python train.py --num_attention_heads=2 --num_key_value_heads=2 --head_dim=32 --norm="rmsnorm" --norm_place="pre" --positions="rope" --attn_scale=0.177 --init="orth" --init_std_o=0.0148 --optimizer="muon_variant" --lr_mult_o=0.717 --lr_head=0.00846 --warmup_steps=25 --batch_tokens=8192 --train_tokens=89460000
Each number is 128 + 32 x the weight over its row's rms, rounded and kept within 0 to 255. Layers, rows and columns count from 0. Numbers have three digits each. The size before them is the row's rms in percent of the matrix's.

# q: layer 2 attention query, 64x64, rms 0.121, rows 20-63, columns 0-63
# k: layer 2 attention key, 64x64, rms 0.097, rows 20-63, columns 0-63
# v: layer 2 attention value, 64x64, rms 0.149, rows 0-55, columns 0-63
# o: layer 2 attention output (transposed), 64x64, rms 0.0961, rows 0-55, columns 0-63
q20 102:141138113156061122139175128157130151136105102080164113042097153075110061145158169151155107059124116180144155111092160143167100127099158162164110140149113155097123104128137101149122106093202125
k20 105:207129110122153158104128100134164082138169078075125124129117108125095133165110092197100068133118113124087117161181159094160150135129123069136126115116143122123119207098057082126107108177121118
q21 097:144134162044132173113076148086076158109146133149143088089090174107133094129115116140182123132181111205170136160109094118131159166085112127132200118156130085078132143133156141156112151119130087
k21 103:117143049151117106184152118111092073136113146105144186110143173125136114150112144098066186119137105110054140114146114117139166138144128172100080104131157095075143118160051147070096132145143109
q22 106:065093114134073118145073149145189150087066160118077144115154151098107123180108113148097112161141163139110178137123118069119127136123089189146102128171134111134157192143131188094102108096153162
k22 115:098183121199126088124192084116194161153190152136102131134102108174089085112116088132156185161129108110113134176144125187114133157132112199158130121127121096149121145152125125137135061163151103
q23 108:092151161080178123194169101130133126150146186174130100114165110151172138152102145114142112122106171089061072127120096142086161137178161218165137139114128103087133123102130104092136166127165140
k23 116:073090174087103089151195119148145128084115085076132127106137183081099122114123156101158124149183114081123107080091123164133153128133195114126125122159154177123104151180160177122107135103085080
q24 106:143137116083091100105156169122150052047120137140097138124123115190145083099120110130157091153169153171128127124152121193094115113093126125166158156163100116139087134096166081152133063158067115
k24 114:135081075162054178131125137156177181118142128132091130142085137161127142070169179135167152131152136156080082088138150082115142064136124130093141115121127144110152179149092074120187112158131160
q25 100:210065147129113102095148146090127104158077087122150121112109087114138121146119119159175087132105168135166107090086056122177151134149161137167113153211145122188139169135110136125126177122117157
k25 115:158136133130147172097122111141094156131098120146118188131188139135109115195181090090104134154115111118065169155133107165147159115137091179174091115158143182088201129163152107133140055106158114
q26 088:119105137127150147168109153085143108129197123178090132133140134107078176164160149162114069147137115139168168049165156204183134137124126147123107104116084129127129139130095124130216161148084116
k26 110:136151122097077111096108104104078112057080171087119086107161097201118141155126132084102142160114160074126148194099147093134186133143131152097117153078171132082165121107098138088146116105122157
q27 095:144144193153087152070062179149120161166149093143062195138095121151169085076147127129139163154160176162122132165111142134113128090125162126109109119084097131072168147093086139144152157108136116
k27 098:102116121128151146114121160081118099148150140163126141082103140144166118136141114103104062055100091111093056161099099129125086107117117124196145125110132077130126132110127175060118075069135201
q28 106:158117126109142170108118112109164059063108096179126090064083168084126126107161187136144085098098075139129073165111121119104082126177142139121103153128106092061120143108079134126154138111089114
k28 112:138085091133112157167123131133140113096180113117098178133190072120154121119098160175164145193116088162152155140097121143115155135128141134057094107114196153174153126061121198082119135124130154
q29 098:127079074099148135112180185062139157132091114065145152143073104205131183120136122139129140155151107123143164150177124124149105134147159108089123152090127131074164117169116070090130102073123105
k29 101:127123130165152109159094124149091109050152110133122141148169095133115088086090136116044105139124182150119055129101108097109071127188113159131176132126120118097103072108164152105194154117142097
q30 101:112136203172190080068143094132118104105124145116106173126119102159133135117113138152136095067130165195163095178168174178169126107098109141126129148093125153121136080135070144134129178178156123
k30 111:153093153101177129133063090158102095109088132160139108132086164190074165159100115125165088086111147120087160116120113130108130110171167112157106164071132197144090173109133174124183109110124090
q31 094:036099164158123163118168164079080088130126121093091146143181131108085153178121097086159100123113142121094152068070155124139117154091075143122126147141078165075153107090171131138124149119120119
k31 103:142097132131118043110111103171150136148145158125159139161107137125119084117148099095069115104162049152168058166155167101148119140076160123157131157104132142095160127132060139091128112112054105
v0 100:125163155170126158142130103063097129141063108148117102152113150105147132129225138164177138056054086102112100152118070139113169196132142106128132171133099137084144098128126144129125151150105117
o0 103:110178104085125139117128136123093155085101158201100111116174131159063195140135151081119105085106146098126149055172120178163083127111125134117101177159091160108184174099101139099125128120149121
v1 110:091174135116119107072192110076156131051164090115096110142110113182181144091131107081114158086097075131127079092135107182083126083135130117114125110206112106133104119104099117113099139117113143
o1 105:111083145131211114111157126072159101173086122133133135115139110096084188135126115130085135114096106146119141116147102130193196118103155154204114131166133096147175156120099129139102152123181202
v2 129:116139161171138108116117110115038097111120148164118128128170144138113047119099136175122096166117148139197156147107104163123134120096123181103104117106158153098211078154191083132136085129143135
o2 123:190157140042129149117134132162156156097170090148121174115113122125120096125133085122145078098144160152121114093121160120116108099100150143174114122137100146070065160052146131198111138112107062
v3 124:164036149124136141137119144109102087159117103122111084129161146116114103147163061161080169090110100183149105122124106119162122166121093089076139147204167146113162153134081140165078095086125138
o3 119:100128143165117175098138112160151052093191154181169108124162153104084162137107160111160138113132159108161133119126101165148173077173145183158204170135123135082091133141134135125137150166069129
v4 117:136144143123099068160117154215107089127075127177130103119127100109126116141142124128083182166106131102115146146154171153201127148159112090188111088090128088117064119130133164101106144083081085
o4 121:077143179147116146159066122120151139129105084137107136142137180109121150139123147153087139183132129115134140094067085131116137107136132182073093062151153140137127144129137204102186041167103133
v5 121:096119105126086144137178194117154126128141091107148151125101145120184091149135113069116068140042148110143169140148156146135120162145103066131154123135083174214139141165145149082101114147129169
o5 128:131104102095175101120112081110099129131121134160126062118089186096111155145135153182136104101110141170117124108164065161097164166157124073153127103089225175129088113124152095118101129093081136
v6 109:094136155163131128136092179115101091100152084169128093107120122086126146103096108177104167121174184077138116103174124156168197147110099169107096097185099095147118143076143159104155168160069120
o6 116:123132187134151145116156167140130143146096126118129152156163045070062134116099104135147175112085166123144085109151174147113141127161119135080145101127154127125123185073140179140141039183106133
v7 123:150115154087069150092057161116143126137136089136095119122114143092103157106078126070112176115080193069110070144106101112135133134148101135133093082115132131076162138093151161136076174088123173
o7 116:122152136118104191098090108125130125133145125131120150159174094089103222147096125156144105138080154152140137107087123095109147100166076143161074121153180136142114084209171122178091093155165132
v8 103:169137110195141114135105105084148107167118100147093147150145132106133164112090183129094081127113123092204187143067133124180117090068153151154125133093076107116115119087082153119173153084125164
o8 101:160136147143131123148132143153198129154130150107128113126095123203139122123135149100159100127146165175096036091142105102082095185157182141118074106191108074107126116136170103139107074152140165
v9 126:160103163142143159213132108145111123118109141136087123092151071104093096109188118107088116098061161164111170170160114150069142102194128148082078126145110155179137127105126150124147153083125090
o9 122:062099130161078165142150134118076130175145165143162075111155151126134130121166119115131119118123125109106119086107129189147144135075157087167157101146126202172111092092183210128103088114112096
v10 114:125128174139138088154087123117111079180162071124097171125087110087158193096163118112125151128123155055136119072103144135196086087174132089095125105138143140091160125063133109148114126085156128
o10 115:119067117135113149083096159141102087200179148101101094106131119103067132148096142125141134121134144164157102101113139163157114098154090198129085097170127094134064086133128130166149071134142202
v11 111:110149139127160085106108101079159184145154064133187157193125143141110123085121080148124106101134130108181109164157159089088148150089139148144094151165181139128092116075160103168109161103193104
o11 119:149121124177149159105134120137156152085069162147130153123146163165119092075089121158104171145139142192123123124193177134143114096082127167146116081153073087141116154191170084134079173095111150
v12 110:169087128170104168121092212131142146137093101143120131100096191138156116143138113123128124129123040159115154097139149104104158166154135201127110131068081080121180129098155123177147138086091130
o12 108:134118106116110113121102102132077107062124126125117095172173087132118133143082128152144154137155152120132089102127073071065106140138113116130172151205086093183104130064146189108095166158142078
v13 105:114130169081136149133119126110185109131116174152166148075062116063099098131164107139124132150136043110148140080144075126046099083135116133185142151161098162163105126126111112106094167120147139
o13 114:028085103168083153122123077117118100119116170082124185087113122125122152128156106161148081133145137161122082104135130106087087126067125148130159140129174078153157136092062087079110122133151114
v14 107:120157144158188071083091155105183125135161099148143110124165135175111113191156211103127133118153142142125134135116137111188107071113161152112074130118131107222105163111136100092131110110164115
o14 103:139092155067103136172174146120114111109096114123197139133083123149115127126108086180133185157164116120141125186090146175113057177121144121138101069204144092142114103154161104123169157134114164
v15 116:106093125149061144071143126162132120147158157131060154091104131072109067099173067116112126124117145155153134102089136073152133131106154148130080179194145158121182130171163145099118148081153118
o15 122:074127163127096140097141146162124141116149081105159080102113119163055144090144137128140062137160153196157121142123110155147114073163155099149117158107169156162071158118103117116052165185148115
v16 113:141086136125149153125145126122109099190121082157153082113175176129124174169107113115155139162121117150089143165099153114047081051095164129131161166145162123172104099146120138152197108164101168
o16 114:136141138168125113138150078154140181163082167193156115122123100153195076172177171106088117176141146078135113124120125136107124180172075155121143126120156089091108097067138108105115188094124112
v17 112:150071147133171099130135115145136176092169095175145089076179102084129099147077188115148104108165153079121120136124067136091149066111170113122149127091149101103141133151133056145148171085144108
o17 114:118082180092096110076127175165155167107103150151134146089164081158198103180137072156120169091160113147106166116073142111113104169081165163139176102139149115160139128119076087161131120156130133
v18 114:132103120104142171169084115173095171166136156180140133116081132086123156082089101096090085137108118093153147127160129082122163094131123122202116126111175120138084149169104112086075134099209095
o18 111:083136122198088130067054109134117125116172118139074172080068180138136099049131098162149124150128134159120107122126146136159133107102103111093115069104132092175113128130153099147133128182164096
v19 105:191096137154112151179151178123144145073116113142116119110072090096162142121173078126117171137126165122155071111074124107144144136138104168141122102158134130146079095092132105067160050196134136
o19 103:128136176171150109122147055119072118175159171099108130120108069084071126125131205142164133067111149160095139171149149120170137122143132177113106127130185157174112129131108185110129183125121113
v20 116:109096128121153098157168078078092108114151070109105100154097167159125142077143127119113180114100104167124144116162092122189119086115096162165114096029112163155121121158182177127124141090138163
o20 117:118099130143170121088139108164177077148127087175170137136069158089108113193056111151135087139119183115098137111100128104150157139133116091126056097205121145146162122098136103127129084107140076
v21 112:133171148167112155143205127079103136025123099139110140120115146089120144198110120128136172147167139177134126147136154034137118106091132116118117107171108132104106172142146115114170107094072127
o21 109:131120147138124111150141102136148146169094107151079118116081100114107080126146156150121181127178148145138099182110151135104147166198178109192130134152140123073127149159032211107105099123111116
v22 120:155105107099084144134118092098127148141098151108152123149184161149141123051126215106111105089158065124167100179094137091102076090140138083110110162125157077126166112097148126105138186144139166
o22 135:130136103112141123100119141169120159124097129088170140211052134189168161187152139100133105131157123102117161109131079110125145165078125156123155105095088109109138120202186136141081155129189134
v23 111:132132162145150104182061114112092064112113111099197141132129102164075145081082118092152119169090152174155118110127093116130163056162151093130172146084146140135123117149161138134072167177121107
o23 105:111126118128077202080115128160121159176161090134139214125111164098138114128105166172072147081113086127104134106159126142102131158102051165147095161090117127134156126109149105135112064072128135
v24 118:179119148145120092187104122149131124156135123103145051103106100150112137132183136117134136078147111161100133074096129079097164114075115089159126086057174141084111152124135207149139108119157074
o24 117:081113148118106102094088126158153069102130110147136159114120131151115104104070171107191119134095113069049121157069149154151134130116096160128084119170112134128175106134159147022136120121113108
v25 116:190163126133073152117201073172115159071117124152163142092174195119104120123140107167172135139160112139125139072113135099091092136146113114175073118132088159151146076111094150127131104127144069
o25 123:035184028092110090129171133098152126130110146104104160167138142115109108101179152103151141159169071140117185110104134085123143113140161138117155113161125105131084153129069163100121139095128104
v26 097:192111090085089139201149134157151141168073081116156133167082089105138115158091157154171140171178129094161060080144107165126174155097147123157120157135134150158122089151141128139173150139102154
o26 100:141178130145122108151100114164143141095146147151108122166154123136139137148119169179150147117094154181146217135196159033144133170093136146084128135106154095140159106064150121093115089109175156
v27 112:099107183116085144129180204147098117073169126119125153174085154108129129127089171169138165129125111144150114150154076094145101148130115107132133143157136131093103216116080067144163099154142068
o27 116:127098174088141104108143143144097145113106153150089152118088146140096153105112165148120154098117146118221112093156171098152174106114166097128139104072128091098112113152028183129180171149105126
v28 112:171129124093167123116129129097158085144143143111146147134169113093152126118105128183081102046116082139132119134104179120095163115127113078181045139098178099147179116148162106210103130124123155
o28 108:101141144147147151103136117117094080101145096143160153149192111216117099162107082130184106191189135106118141121140089153120144127109121182124145112095161074129107167195148143156135123055105119
v29 115:120170168095104071135110114123091123140138183157125113133127122166139136120134102167094102133146039090157061072178139090136101125107144085062135113161132160163174131116098171145121126154086190
o29 126:127110085129164143145097132135176123124135142094154065162083045104121159101121087137128100121209135133113165111141142147147136088148108166191132133071125078071165136081160136107111108134095188
v30 118:171091133177117066131096075128110122126182156127140112142146080171161164123138120131178112102158123068102190172155148151111089159107136108123093097124089095159186097158199183116111147148118118
o30 108:139132100101192122095141151108116203099110130138159070124155118096116054127108092092163120140151096118087132138019094147148104113127121143072129121096105136101123103159147099092104071077129139
v31 125:122137114146146096069078154134065117150093126124126094143051064129142155135198125123118136163179143177138161116077135103122090186119122114162060112090131124157167122156070117151107147114109161
o31 129:156100143056111142176130089166154071126122147173119094135133138091120130048095166152168069176119103141113114167092079144119121082128125139060116154129126049132164112117139173153113099123144137
q32 124:141223102117101148120104121113134049139124130146139137159159041112100115114100159192154115119160120119138156150152071150144150119153128130072125148127096144152165127119215165135133084098167152
k32 090:092176102117066115142167140081161112174122167171099129133117140073120131122130094152100180075125103106085147178169092179165131135088140175122189144174154100128149130173158156073105131154154106
q33 132:119095130098098169134148133110119114045152083112151130112161097174174131101121145146135083193192095073094069130090130144149111153147097117142066094095128138118067103169087104143148135149091159
k33 070:147139112110124155148172162046125194095160119175148128123141217093137109123141114150049111101103127171109125151117096134164125157107146111170097110150163131103146075164153142105115117169190087
q34 118:141093125070129125151112146110077141114094089114129146110125121127176126176094094122098197139188147069134119113139135100147106112124109117173159084088183070119128098052060122067146125135096143
k34 074:149142133104138114130101141086148118140093109081130178112160151144174130183117153117158092113114171134125107160100145114148192165067081130194101113121085202070133086164146139146086176078113100
q35 189:146100129179161135090098150107102148060175145133101093158110116082067160119156127118144130099083177106191160102131085133141157145091064115092097068131140111118076154105103121105085177169132141
k35 064:157069202132129115144134105149203118122115141133190107090174093173141102142053191118137111090165144153144134120088107165096109107107097157155128137147108092100165151169151137104090094147094169
q36 119:161102085158111132139161162116091084141174120087075134189147092102149188166105101185078108119122150101123089099130144132100150082138067062105108112175127156125097144133102073100138167160159124
k36 071:100105145176148115140100102081080119159162098143168154102117155127105087160138148115150197198121172203187092116144173138133154109163148093141104098151111096207120118155097118105151151128132168
q37 145:128073140185132104118127136094130151112179120124070108157128143108101150141174159081161107099072164140142154087133121137090163096094101124142115074161101163079102165160060122136107195189133088
k37 059:176130130106162127070166168153158145079072120086163111109154112133167141131084152175182085135143093064111115123112142123087161152167107191121129129136169073095175139150145162147130135198107136
q38 106:110108164077142073157170125125180068183163183157115118127136142119110110111132151131156098130079168156065073188099164137112138110121125123188083126126147174122109187172079119104133144139133096
k38 080:114113135171177146076137116179180069170132129158127100129086114097110119107110043105081122108122141157143098117113096129124164088126087106219144133123154082139100187096131129119134090118096179
q39 109:117141100116091140123158058147181126110106126103117133110165133168183095203173128106123062114147087170137129160141131121106104204152114075163121148159047133101119140120126138141164110161186125
k39 075:096115157120123091112130165120151100119133101111125091137111124150134180076109099101091168087038128185149078132097111140143103146163148142163182158111135121174148145179140154080151064145194170
q40 126:102174184046140133210181151154148110139136118137125099108143104166165099118084138140131080179192101120107108142130170124125137145164161191157103141132087143089136165153077142137111131116180149
k40 062:142119163117171091161154147149127210159110131177132088076161170111117094103134086098153145146194082130101157154126179134192154138082133119141140146122158148116139113144155140038125092152157089
q41 101:140093127083109116099116123083126209129167081069078153146085116155125081134125095084127122120162140111147143095147120109059134076092166146147158122143116085064177147123088071135112157111101090
k41 082:123142131093146119095095117145133097093104128096189110169176093125149128111086128133207075209178090077092168146098151126117119105145105137092143193080135084120159113120156156143141154153080126
q42 080:171121130148113110106110112144143130116143109153102176055083200091104072137139099143114188069090133117103127076145130094100115084138106086172126138158141120150130108048191132095097106114092111
k42 094:172126134145140145179161107100099144136141196135118164123185128101164046170085099146150129142168089132084195131155092128115152113141130089091127121121126071115130095097128071121097193115072139
q43 108:134134199119131121207098129146141101157095144144150081114099118208162127109065149182126136173204130131079106153113186127122119112156126155103106091110123087128130132139055126152152098098131145
k43 085:104179058137187136137135140133157134145073172127095099145069087110082131108182089106143146072121170133154137200170129095138152127137129121090133080100184160157112155126103102173137133101154085
q44 079:143102113164195142065091101150139125146164119171101107153150137179134149093173141127188081130056115142094077148072144124130095133110155104082092112191100124113101169147124138089074163150120120
k44 081:137165110125117189098153097154095135152121121143094147095106105130141202092120116152096165109083088074111107112121138146112099182214185129114106086150209141164142104086130158114160144151160146
q45 099:124152105129144084102127151137134090098117148166208154120147140142101191085127160129154127206170094136142132207091109186102096181088136130119166145099138136146138117172150146155183085094142102
k45 088:081134112116116076138088116111186061177134109158083180118073113077095109102098112126124184136143183147128087153106133122134165201107156109114141097159159134163117159116059138095151113112170120
q46 087:087115103127113125112086075168175165113099162107132110153120189149116098201149099123144150106195142114183152117156071127120103104151085125094110120123163058147128100102154197109082138094118161
k46 095:085146126143129147150165120140137135119110139166065154128080144113118155166148147094070166082102185079139145088213093126106109146171169109135115098139072157184123147105069108148135151146170172
q47 082:146126129156135138138132147096151044135155135167181112105114099088115161063081178132121126144125115161122095167071102171166132213151145092183127137127125194131150132155119120157175082118152094
k47 109:104142128146133087186128129122159143139112130145066082106081102114099181040114124085101157118142120125119099098100093153126109199139185094155095126133158140139173145141100100152167048122179141
q48 072:140141114103121154074095100142106156113135089126160187131102111116146115163116160121088100104157072116174165130180157104084167104121121091112151157117116132117216082135064073213137134144123110
k48 093:117108097096151141166133175111091112144146077122108133109101137137123134099142098105133131133187077171210093119152136117143108126151148072108128114174206155165092099115108118166218170161169114
q49 089:137119194101113142154172127118178101160083124093103152144138111111148147131029130162160073134146072169074071101090155125121151125128129168135105173066094128099175172145121146164143125131141106
k49 082:144140126152151173071111180115119151108189163163085180128108064083085131188101076118081168118157138106149118076177106124092140179152153130149160134115169113087164112173115131135137109133108089
q50 088:140179176061099126129141114178083132165125100181109118133176109148175081115135170211100071139073111099078093123078155128143143136104125130149101117093149137145117159187134136152178149144119143
k50 103:100117102153111188124094114131095129142182101169105122099097068114113141074196116144078163126063131134163102154129124157186110165070152131164145126120152104146158151110172156157142078136159193
q51 094:108138141106131099107130092120144115099094078162222138119167156197129141140155083169092117151177070109078150168113141140124108126121121144205094168125073116138146138139122152172169101115174096
k51 080:138153129113146147132150070141134082155140098154124049089175133080186124084117109123119144138136091178211184144136186140130179149163139158101118110143184099103123154148088173115147116153169125
q52 104:099128104170130095096147169124162111077137129130083121109122139110106148123151067124090143124106176091148174088178091158089074100071112084149175084191101098152109162104065123121155174135137101
k52 083:091124132141131082181131114192153156144125150135049142127089131175091119109088144145169129074174076102113183113145093152138093075119156107069069118139144152180120120083122082146155129151117103
q53 103:124102117120099049151099101160130139185121131139102123157184158182192126179133147123106111116127129151067118174095116165116115068107145129090084164184118154091178157154075124156140145118158083
k53 099:088140090146121097154165141137097087163121120136124079106095154073175111130159115059084108123075201119088114164135117165146119106113156100116077134144186117127111082120182134190084119096086121
q54 088:157143156115113144082090159113079106111126144170118141183123112102123058137074109139122169129197149080179190080101078053098134133113126132158171117154118101089122123070101141129109125105136091
k54 074:073125120123069132181164139046160164094139130138095108137070186126159189103127139116116149086137156102201149160130089150093116198132138094162185116125150135108154117119139161153122097123157140
q55 167:171165084118173097111038172159109136073135090193099077104132091098139121089133173099125105134097135113164141179110128123149155144132130147084148100066177103147146122117163141103141163117115184
k55 100:111118080132106135121127152072148144147134117109155121141083163152109117110175128154164173155071146104182069145165135140149131120175150137073141096134168124190111136138097153161221127147209105
q56 111:103192208073146110156128183168139140158116095167131148142099105142123116138086165157153150169163106096102093142106176156142124078144113184158138148125116132139187152168059141161157126155086101
k56 085:144172086136100100147147145137086173149127124154087179067130073117155113205090175137163176165071162122110142129144150141124091118138124152057162110152119111092147110121083133127133194128104076
q57 096:090099132115128142100143117116187117116112132081153160104090150114149094171093083161143123150118113173165125078127039127148120074160145129217125184151139124133132172152111083135052149133121097
k57 088:028113076113144069168115154127088152103137102099136128084160106072128128118149061144192149101112132152184130153169123122129159168148103119151138105075170160106095111113114091182106113131140141
q58 087:107124117181210143118106134110131159139136163129153099168106133110084148090121142167115162128112132133151109060124117131170186084123068185087067130174106112150157175121136116121056178111136162
k58 100:106088081132118126172207114141115082140119108114149095122105166115172071152110166089129130144074137146138177122119177121114078090151135077091108125163198158093136087088121116114105163125099061
q59 080:098119097122075169103114134104158149123108151075140100109132132156105170168061123161121135139198119120155134097178156079166111125145143107184130142106154138127100124114156055230113099126083149
k59 088:126156128093135157126137109107132047080131200108107086185138137125127188117106101117108124165135099125147174177121075120133137155181123090141177144078121049125165163097091121095092134126084116
q60 124:098159196061140091158112151123164111130129101176158111063135090215163077100095177134180087126141106127105137165128147180146101075133141166154086118109106144145125150128091126159168135133120134
k60 100:106124160143169122062103123131125158068127088139133126112067131088139135125062135145111098101142171146032141086154152130088086108079144114132172131115185128100129104099162181156088101117139081
q61 091:124167154177167106127130137168073061150093143183177097129132153126068187130142150161106135130089100129141158162108107158146141121142084078110097105112148109175099112164159202140190129152138161
k61 087:157168090111187100130213097170176107117105122142171096101138184111115110117133204189112069167070127137139143131138103124125138111120124188172127123148152097088150144097138172143143164110101146
q62 104:166151131150085225125086087095163082147141107141144116164103098144099134121087150169117106096105099157110118180109142108144090183117150113126101150098087132108200114143191135189130076135137155
k62 081:173148151147122097110066126119116136127101110133142167139144102119149205156044181169159099133132168171117108102124155069177116133114122102059131133159171153140138117098106166130134200168097098
q63 103:140070173137148101093136173088159124124157135153074131139132128114106152149114114125122123041038160117139169156180123144122127106127128178110117123191127111100138165110130076104084194184145107
k63 085:050085153111174097147100104084136129150164117136112133118060076141086067077128068121071134136124137159112098132077092119165137112146155130134143145181160128089173127130133182118153090087154151
v32 082:165104202168139152101113176132085146106079125152112187069174113088176158146099128144123106160103164173101151110105173119159079112130175101155155188117125195127136125181134139110120105135094131
o32 083:168105141144139088035105149101208128125139097132128139108108140097128141089112099156174145157069131068154164115162124100121087187113143086130106094115088063094105138116129105122120154058117125
v33 076:163108133128098106174131120083105116167162097132200083057125072094165156120126191089134181073095162121070123139087088161119118133123111147144119117152128137091092101107090123142137142167170075
o33 070:091129168092152123122171135152127123186140225085139167146162189099085137126123086135083103151135132149146188098182130118083126115136118114150172153122122086129158140112142118147180191121148191
v34 085:146126135195165153099096114150163146093086120098147140111178108154110131078093195140140083145132089092095105101191202116162106137114120156146151179093143167117144111137100161147137151106077061
o34 089:151112164153112045149079155113126155116145148165152090134119114088094128148164098123140171070107083162130170131121121088107099151085175138161147159171142133098119153100045070152117153098113068
v35 079:106132169121096110134100114148173170075149154153068147099154054162095095116150079082116155157131136166133127113127119142097068137149076099117104165096083094085148075109088149102171152163169148
o35 076:158162129074143144136137151138064172147099114076108080144148155072120148105053188147156103153155140134151098108088184048135167120148179176151139130178153133128126081134145118149117164134134131
v36 098:182099104071187066144151143136139141127124142091142144136162087132160110127106110192168102191196124147148116152112143130114171135129136142098160165107131134161110181131162196115110153172163058
o36 098:184107145126106120082095124093198124174073138191151109122083140164186113133064179143116140103128086157123140102100083120148104096122154119129132145141058098110128158078184133144119173166127108
v37 083:140129129172091142103134178165141128128074087096096103159124135157078135124075074171145078149185174120144116148171134156110177111090162127076141098174149086109159074123097061130115079128128128
o37 086:123114123091136092098123088127046119095165139143167167099104092141147072148151123089105147130199068112135162199123089119163139193150118102127167130143160121130083114134143161110165069114104169
v38 094:109182158187165104073073090174177127071090132152107207115125109122166132139093160123120129157140122142073100124120142078130147084114176146189109176121114106157153157164110115118162114113120089
o38 090:173086158123103135106090131109117164093152176107161114139131088066102092108116109177170107131093128106201126072169070104150076149104127101126142133138135137065094134169099112114055137152096092
v39 079:135125153118099111139105085102166079170135111106197113137095145171133168115101150182163120080109063182066111102115099118105130109098094098154137210124142144120131060127112152092108136105111181
o39 082:145169177129132130107111141169119162161115131159123152131152103100127091203127163107092152115104108096128053132161104160098107074161178128152114109141140134159152172149090106167179159226096104
v40 079:092118137178155157054133115130138117108162113126136163181054120073090117092090057088135171058145178126084141117140187109139101117146108085112136062159154148126129144165126140115129137107129114
o40 075:138141091160145090165169181161066175078165150153140108135165127132065204159127103184143160170139132094129175165144122113164118163132133076105146131070123143119195111102125174118133112117141107
v41 085:162130131137080110123160069147153130100153179133207159167158176137184148108157175168136139101112141110113073191139173072095120131139077121134175100119161088135121131137097148108144110140146195
o41 083:103114153156157176114124198176159146179156131107130130127112107107080129132117102101097147106132099120059157126192188189130121121123078169068118169161076099155108114091104151164139127178147105
v42 078:223104110127062141084048133120114135091107111116103158171136103134150154158084158114145149063126146122138147156090112191138190157123174105144116112102137107109152128134063164137093117165118135
o42 072:070120143159139088109141173174156081133115122172131128088104158102118102072142134134056131114106112177141125182145105112169084106171131100125166120205130111140101164112128199158152178082122157
v43 088:125068135100128142091097119089122095091134139068138068147166169112135139107147104161130129104186218209108131137136136106140162104090165162107157139084135104149108122111129138158199185137157135
o43 076:118191135106149128137118102142115096108125125148137141116079138154137162142100129133133098127126075117112109032215122136214153114137152172141101193125163071191128107120144115106130095077132156
v44 083:070075140144163093127135127166066120117116147166111110080093094047130121154098166142119178091189050068134135135141147131175080118152141108126099073133138132128119108130122130112142100168153173
o44 079:189139121148175119126140098124069164120198153134114124100222212164108114115112138139075118159057131123101141140098134105124192104115105132138124154085140118102105132134185084110131155118120103
v45 084:141111150152163144151131130085138134128192121109240144133144155082072127141102148143130213124118098137081095108113157145114129115137151130141117158144148134084103131143038149054153106133109101
o45 082:149176134148115123057125119178141112177132120156116173185169099141112119163124105134067199132064145093176160088092112160145133120121109122118173111160185133080183125099085107122166132140127097
v46 074:149170124108108112088164112114104138127104133147111134125153133133135138123150157132192110153211140133065113162102163119113103156068136155187118181076118109070096142149132108152163091143133024
o46 086:136134092128151131060126154103183065104152135121141142172072164062144127127143063167118107130104110139163117106137039143072072145129121137163116167148110116139106108085121086112103180143090124
v47 087:127157177143047060150094142110137135167109147136147147169141124094107107094128144127105148168210149131149127132153099084099172135088168146135107154108088086182090195143182141121114157168133105
o47 084:159067140111103124140127128105171141119127113102112122104053150170148152111073132163110159095108111112156120066099028189168110074164106131142163114156148116170152110145109091123124190101134147
v48 079:188113166148161140093158118050094158169155132131120158119133064162144198172103170116121102096156078151168138104147143064181120105178120091124107130101090095146144088126128110180148135112121106
o48 090:170122163146127049167123109116116136097083109109145137148144132073134095037132114141125131122132176107083112146168086135110196114191110095129054167136108114134108130133186115100117150159164088
v49 075:193170159125131139126119154170152126167149125075131171153186131076114080126080109133171147143174107151093113170099099141130046155185099153173121134126151149152084122168135149142159129153125061
o49 074:177087145152194046080132167093123092144095133159085120146102130131089110139126145177112105136075137153144156087093076185125113144139128129115138136085157116155158179151155077087079144158085122
v50 088:140164123110077083071111128176168119133186167137108169105189163147125122140105129186109130139075125134113122094184106177172164190107112089161188119094092135127122132102130087151106161107143082
o50 081:149041104187106157147130137161125114096111099171128133110051164112132128161121128144125123068108171133187190120144137154129109135139178159097118083162145181104093134101171151161131137069163101
v51 078:161099151199162155184158159158131083115125153063159190147131089142139082095153073146112130066157149133115110103132133106153127127135139110145082115108140113117094097093039162154150146076120154
o51 069:133115158152158058153090133169114209146126143111139082119163069120111168106126092157095129119145127138123121100102133119137209195135106198147154094122159118144163132167134126097186116117195133
v52 090:158086123119196064064089123126150106133075154124134082149146144119123142101088141120124120173167080125147115129128126057130158091177061152101149149135120121062158136175138176107139104149077096
o52 083:168144174077097088160064140174119150158106146168133167124111171135130110092129139179079183113115127124071142085130104135115048102105108092156081154134128110109107123068112077107083165119122151
v53 086:088134094148155176190110099122117101103133126156074114178083148089153167148165100112052109120184122135092133135199128142139136112119158147077149105131106171129127114114179071100121134122118209
o53 079:099116116080086111183136167163153129118167121141143082061147123170178132138124143089175115178140141065148075134116156103129197178145139090126161107095159123148134104149132115142146053072136099
v54 082:113097146127123203140136145165148135147133111073164174064110137163140090112098103066065164085097110204135156142139153075175154088133203105150128137116139162142092139126108143146120147121132092
o54 079:145166159112095097142183146121120101129128116136113062185157073136088151157052116145134084145135171179042089092123126126167128185102161101146190093117140145151098116146137152150158109122148127
v55 082:131050151159124128120177116073158135175165113131059145130134152139140093160137133098136147130154139094166111107100111143109122125115096143144134116156103183155076094104129235116119079107207117
o55 083:170144058114114129137155137105139156208094123075158149122126125087093218146131180116115151182093189166129106125123141109108177139122134097114150096124108155156067137144139128135171113176171164